From a checkpoint of a small transformer trained on Wikipedia.
Size: 11 layers, width 256, vocabulary 2605, 9.5M parameters.
Each number is 200 + 30 x the weight over its row's rms, rounded and kept within 0 to 999. Layers, rows and columns count from 0. The size before them is the row's rms in percent of the matrix's.

# layer 2 MLP gate, 704x256, rms 0.18, rows 664-680, columns 0-63
105,186,181,249,223,242,204,207,208,254,195,251,224,184,182,226,219,165,196,238,177,175,187,215,194,224,184,267,174,178,236,214,192,186,166,211,196,229,259,220,134,169,273,193,176,190,190,239,218,230,167,198,164,208,216,212,182,206,285,174,170,272,167,167,150
101,208,164,181,158,200,152,176,207,156,165,222,213,250,220,196,173,158,129,222,236,253,202,237,153,199,209,166,205,163,218,165,208,189,187,217,196,241,205,193,272,155,179,176,248,226,212,185,180,151,272,187,234,169,141,195,200,199,192,199,199,235,182,209,171
110,194,234,171,203,223,201,177,197,234,152,220,212,260,201,235,191,220,222,181,147,183,124,183,218,142,194,197,172,191,210,253,208,142,203,192,180,267,255,233,203,249,203,214,135,203,178,193,205,212,201,250,189,198,206,205,175,218,169,215,196,212,161,205,222
103,197,166,163,238,222,208,254,223,141,203,227,198,188,153,190,201,227,169,221,230,186,218,190,194,213,215,204,202,183,221,215,129,175,181,189,241,184,184,164,216,220,230,134,192,196,190,242,162,201,159,188,196,219,244,272,150,171,173,168,259,218,216,221,148
106,169,210,186,229,180,189,209,192,179,216,220,202,236,215,202,233,197,203,261,184,201,174,196,239,224,154,245,195,193,161,240,204,180,171,138,181,158,221,170,181,197,214,237,195,212,184,155,170,287,209,220,180,246,236,207,234,115,169,170,226,209,261,189,247
084,175,173,195,219,250,195,225,187,217,162,169,201,180,212,182,214,197,218,182,194,253,167,171,253,236,246,201,229,228,187,152,183,178,156,200,200,195,252,217,216,210,196,295,228,180,227,209,244,192,237,152,233,196,144,227,193,231,176,229,163,186,173,244,228
101,210,240,230,202,217,231,219,240,181,214,200,222,201,207,186,180,215,141,184,201,207,233,215,188,223,237,173,213,163,218,208,167,153,219,185,210,226,202,161,229,222,216,182,162,211,179,253,130,211,206,245,198,212,247,175,200,204,152,214,239,195,162,159,270
128,186,257,168,139,220,239,228,205,186,156,184,148,215,175,215,170,213,182,237,187,202,208,232,200,175,254,186,218,221,181,168,234,215,179,181,178,180,173,224,187,186,228,141,233,200,161,215,196,108,153,185,162,183,179,178,157,228,126,233,222,182,195,157,204
096,209,203,179,200,197,219,192,238,172,173,171,231,184,222,224,191,175,210,250,252,214,149,171,250,188,218,199,245,194,142,172,149,173,199,163,205,199,196,226,165,172,199,211,193,207,184,162,163,194,269,197,199,184,198,191,212,257,156,200,192,180,178,156,241
102,195,159,218,214,187,202,235,196,186,192,216,238,192,169,151,177,173,216,190,118,275,128,184,242,195,218,192,169,174,172,214,254,205,204,230,187,228,209,185,251,216,156,181,232,175,213,161,161,172,234,171,158,203,242,157,158,223,242,202,187,239,230,234,185
095,249,237,270,221,200,178,197,245,183,205,230,211,196,208,191,196,216,237,175,141,214,195,166,220,178,231,166,159,139,238,166,217,169,206,214,180,139,209,204,138,245,180,245,171,214,152,184,215,183,185,257,151,207,164,210,176,170,207,217,234,173,166,110,208
099,174,171,155,182,244,167,197,194,159,199,219,203,225,167,120,204,186,175,202,184,241,190,171,199,115,275,159,206,158,232,168,209,210,172,217,190,174,215,167,220,152,217,237,212,152,180,186,233,167,272,190,182,230,190,178,210,240,153,169,173,246,187,176,135
103,174,232,195,181,177,208,233,180,207,182,197,199,156,190,159,163,105,233,219,198,215,242,207,195,131,182,191,206,220,245,172,250,219,198,235,180,194,177,229,191,240,220,166,218,151,212,191,203,180,226,196,163,183,231,284,179,155,166,167,172,120,216,253,187
097,183,196,203,232,216,223,217,219,229,185,188,221,192,208,186,202,247,211,259,256,171,201,151,196,191,194,187,222,212,196,286,225,192,168,159,200,192,202,238,131,202,227,206,203,205,184,223,204,185,180,183,222,137,207,165,250,191,211,214,195,171,196,207,219
095,191,240,241,252,262,209,171,203,184,232,234,214,313,217,193,182,223,162,204,149,162,216,201,190,218,224,215,196,207,236,264,255,157,193,209,231,232,170,177,201,160,166,230,214,189,191,242,183,187,243,166,212,198,147,201,163,214,164,195,175,222,142,182,198
100,199,217,146,238,186,192,204,213,261,175,261,215,208,175,219,186,185,201,211,219,181,225,216,168,169,186,173,211,181,174,229,213,196,224,252,209,158,188,222,207,169,243,201,119,195,129,180,258,133,237,247,234,207,168,196,222,138,210,203,143,243,177,182,202
096,185,179,203,193,207,159,225,225,231,172,260,187,191,160,161,198,180,162,184,174,195,174,259,201,207,228,233,186,166,175,235,215,134,158,241,180,230,185,246,224,245,142,193,246,175,216,187,204,195,247,184,204,150,285,127,191,229,164,193,234,172,240,184,239
# layer 2 MLP up, 704x256, rms 0.181, rows 664-680, columns 0-63
097,180,216,219,195,290,185,188,198,265,195,198,173,204,168,238,238,150,243,243,189,162,207,242,192,231,201,230,170,172,225,231,166,159,179,221,204,229,213,221,153,191,261,183,168,211,187,219,198,233,170,206,150,187,238,212,199,209,253,190,159,242,180,157,163
109,210,207,219,174,155,218,231,191,242,215,205,203,143,200,266,169,221,278,201,128,187,183,162,177,289,208,179,205,171,169,202,192,240,166,173,177,198,238,176,185,189,188,218,231,223,205,232,218,192,190,193,202,220,210,179,206,194,213,193,184,193,204,238,211
106,210,223,225,186,212,205,150,192,229,172,211,161,208,186,217,188,215,197,223,191,210,158,200,209,203,163,201,201,198,220,213,209,185,184,206,157,182,243,217,246,177,223,196,181,250,244,182,221,210,185,205,153,212,213,179,240,185,196,216,180,168,244,195,215
104,207,226,159,199,173,232,214,238,189,224,200,234,191,223,234,207,216,207,247,202,223,216,214,205,232,158,193,249,218,181,158,258,245,198,189,171,211,192,175,221,213,234,181,192,229,197,266,210,215,236,199,246,206,199,121,172,163,204,151,202,194,214,217,216
099,168,208,185,199,214,215,218,222,197,232,203,194,197,238,173,237,198,204,242,190,169,220,213,225,219,161,250,206,165,162,213,191,225,166,160,158,161,204,154,214,179,187,234,188,214,187,173,144,271,217,262,231,216,208,179,214,147,160,199,176,229,251,165,262
086,176,215,184,179,216,182,182,192,204,181,206,119,216,227,266,220,248,260,179,193,216,245,216,183,180,203,142,227,238,163,242,160,178,144,180,185,224,239,195,147,194,233,240,219,164,184,214,208,217,195,217,180,225,240,161,194,172,160,230,192,171,206,185,209
103,140,192,168,190,132,158,177,155,173,210,210,139,179,164,172,218,242,250,174,222,206,171,191,202,203,131,272,207,198,212,195,231,213,206,283,169,247,233,198,205,236,208,236,215,223,200,183,210,198,219,191,226,213,243,179,190,207,192,206,232,156,208,212,134
116,205,204,189,191,208,212,185,203,190,190,233,201,216,204,191,218,208,204,223,192,216,225,303,195,181,186,186,224,253,150,145,200,209,165,183,136,239,226,234,173,161,157,151,197,190,158,202,128,176,197,190,237,182,232,215,175,243,177,227,195,179,208,166,217
099,233,218,224,219,208,190,140,144,199,206,146,194,192,208,233,201,220,233,224,248,205,282,209,196,206,212,212,158,207,207,221,209,155,160,236,214,205,227,189,188,196,233,217,236,185,231,238,162,206,190,280,252,199,188,188,173,176,188,139,197,193,179,205,172
105,214,248,207,175,204,253,181,210,191,175,190,155,144,183,190,195,187,154,188,187,196,228,202,143,223,230,178,222,213,184,200,252,189,237,198,237,165,228,194,181,274,242,225,219,208,212,310,184,186,217,179,228,170,160,204,231,194,189,241,240,170,171,165,211
096,198,153,149,210,247,208,158,200,185,211,183,202,200,185,222,230,159,168,200,177,140,203,193,241,185,217,192,182,248,186,186,252,195,238,189,209,200,205,145,223,163,217,200,242,227,236,172,212,249,275,225,174,253,232,206,198,240,167,187,197,268,228,243,160
105,217,204,138,102,191,163,209,210,193,241,212,163,241,168,164,165,223,194,223,208,195,181,220,199,183,183,154,229,131,172,184,183,228,185,237,164,188,194,159,186,214,197,232,145,195,182,220,176,184,263,158,173,236,202,149,210,221,188,156,209,220,243,183,197
097,156,183,219,231,215,161,175,189,131,208,249,221,233,213,224,158,224,147,187,200,213,163,207,265,233,219,202,162,168,163,228,210,207,196,175,197,214,267,186,235,188,194,200,203,188,225,185,216,281,184,218,217,267,201,175,238,256,221,175,229,226,227,153,254
099,161,184,124,203,267,202,194,232,232,230,231,146,187,195,197,192,159,154,242,155,195,188,204,203,216,224,187,152,230,206,191,166,171,221,185,201,183,162,245,217,167,172,195,195,250,220,175,184,197,223,154,218,180,188,177,181,246,175,269,223,213,152,179,170
094,206,150,175,141,153,186,213,212,126,239,173,172,139,196,168,216,197,188,180,259,241,237,224,215,175,192,198,244,185,156,177,172,182,202,196,239,137,192,235,235,185,244,191,185,183,188,162,255,295,218,230,190,146,225,160,191,204,226,178,262,153,254,199,237
102,142,175,139,193,161,185,185,162,210,226,208,178,229,240,213,177,221,229,165,193,245,184,179,232,183,233,173,198,211,189,217,207,211,201,203,198,256,214,220,274,137,215,158,165,223,209,263,142,166,218,236,164,154,209,227,200,171,192,216,203,211,173,207,181
099,235,211,180,207,209,136,171,227,199,177,240,197,203,212,232,220,223,249,178,181,187,185,256,252,180,267,253,208,204,208,213,237,204,199,217,154,256,193,247,210,189,198,196,201,169,262,199,221,205,181,209,176,193,217,213,206,241,183,235,192,220,202,205,175
# layer 2 MLP down (transposed), 704x256, rms 0.167, rows 664-680, columns 0-63
087,221,172,174,193,223,175,154,174,213,234,208,208,181,232,180,208,177,153,227,228,187,268,183,201,193,201,149,230,230,202,242,210,240,232,213,216,183,162,176,191,239,182,20,194,219,186,228,219,197,194,206,185,239,189,159,195,190,226,249,200,168,203,220,191
106,233,128,201,240,179,171,181,220,237,192,139,115,265,259,201,157,168,211,178,207,181,204,177,247,146,216,192,216,235,203,202,222,210,193,247,216,167,170,233,196,211,182,100,192,162,229,171,176,185,172,192,152,136,194,188,172,205,256,211,184,227,206,210,201
111,161,154,157,217,198,179,209,189,213,186,208,162,200,178,218,197,159,176,174,203,208,189,212,176,199,156,162,203,154,208,161,191,197,185,226,190,215,207,169,255,157,175,195,238,185,180,221,171,229,201,192,218,264,187,122,220,196,173,204,204,165,221,242,218
104,152,196,240,153,198,216,154,186,242,190,159,214,221,236,194,220,197,192,166,180,191,197,191,211,197,232,246,154,176,175,265,256,193,195,255,181,244,206,236,225,179,193,237,168,182,212,167,186,223,214,255,191,226,144,165,177,212,228,147,128,210,175,179,234
104,177,228,211,231,228,200,178,168,189,189,258,199,210,220,224,226,179,195,214,201,167,181,262,220,195,150,147,180,207,175,165,188,206,193,167,208,160,262,231,205,193,257,186,194,198,187,218,208,228,193,226,186,259,235,143,262,155,168,202,199,170,197,173,204
085,189,229,212,193,167,232,137,220,203,221,222,195,214,189,223,209,233,206,236,202,144,239,236,200,143,229,174,221,208,174,187,188,193,172,203,188,229,218,161,154,197,219,11,201,196,145,193,202,196,165,249,204,250,222,146,206,219,158,279,226,213,187,166,188
106,148,211,181,225,140,165,188,174,211,234,207,166,179,176,152,198,192,196,223,223,216,194,199,209,182,158,228,193,249,171,161,206,238,195,251,181,196,230,229,184,206,205,139,263,154,202,199,236,199,213,149,180,222,192,190,231,227,214,182,179,220,237,216,161
115,168,173,201,190,256,212,186,243,150,254,223,175,154,168,182,228,207,184,207,201,240,186,207,206,206,228,200,249,172,187,230,156,167,193,207,162,183,180,209,153,158,175,49,185,193,211,161,188,193,218,207,197,231,161,213,205,234,154,244,161,134,210,216,191
102,210,179,190,263,203,229,191,220,188,235,209,154,303,205,195,235,202,240,210,243,256,196,199,221,196,185,201,181,226,207,194,219,133,175,230,250,200,153,230,225,160,201,245,263,213,187,224,180,233,202,213,231,152,208,195,226,203,195,231,212,171,177,171,196
107,203,204,198,196,205,125,173,201,172,221,199,171,185,214,191,164,164,173,194,182,251,221,201,179,228,214,173,215,192,188,163,248,194,240,265,155,159,237,201,254,224,197,242,218,183,275,206,220,238,256,226,190,211,175,171,208,221,242,226,214,259,163,159,220
096,191,172,203,127,239,179,216,219,201,166,155,240,260,209,183,189,152,186,186,118,197,154,169,237,198,250,219,198,140,210,168,178,192,219,241,233,200,118,214,207,180,227,205,173,205,166,188,246,196,213,197,199,209,129,239,131,211,243,188,192,185,216,174,170
100,272,189,194,193,213,177,162,190,207,170,184,135,242,168,120,185,196,202,211,161,217,168,218,241,130,183,190,251,157,190,166,215,214,233,184,166,169,222,211,221,194,198,223,182,186,175,228,215,237,258,197,132,238,196,152,227,212,186,179,223,235,249,237,188
096,185,222,222,222,186,204,239,191,198,169,183,224,211,204,232,187,113,152,218,206,237,245,237,158,187,185,222,189,195,234,184,205,205,164,216,197,172,175,240,195,244,216,282,199,188,215,176,205,119,254,157,221,167,196,233,192,217,193,218,224,192,160,210,209
103,195,185,197,198,237,175,236,198,278,223,179,150,228,162,214,208,205,224,202,194,208,211,185,150,216,154,173,224,220,202,195,186,239,159,171,187,194,206,216,206,179,257,227,198,173,200,189,144,240,177,216,216,153,169,208,221,148,237,236,211,214,197,254,209
097,198,216,228,187,213,215,193,288,217,233,196,203,231,255,175,244,201,189,206,232,209,189,204,196,151,230,241,220,166,163,220,241,163,223,209,209,166,171,222,219,135,201,130,184,179,188,199,232,224,214,191,200,168,165,208,227,289,220,157,214,196,218,191,173
103,207,165,179,213,191,173,185,138,149,230,223,155,232,225,216,219,224,176,188,207,246,167,252,190,185,213,179,212,231,192,195,231,207,186,272,203,177,178,212,233,165,173,212,191,190,216,181,170,215,215,224,155,180,220,186,175,213,194,233,203,219,186,188,197
100,228,219,167,182,193,151,183,169,181,115,227,215,206,217,171,234,179,191,216,201,203,197,187,189,217,247,229,190,229,219,223,161,211,187,189,180,198,220,212,210,242,135,194,196,241,214,200,178,218,197,158,217,188,234,139,194,233,203,215,170,156,220,215,179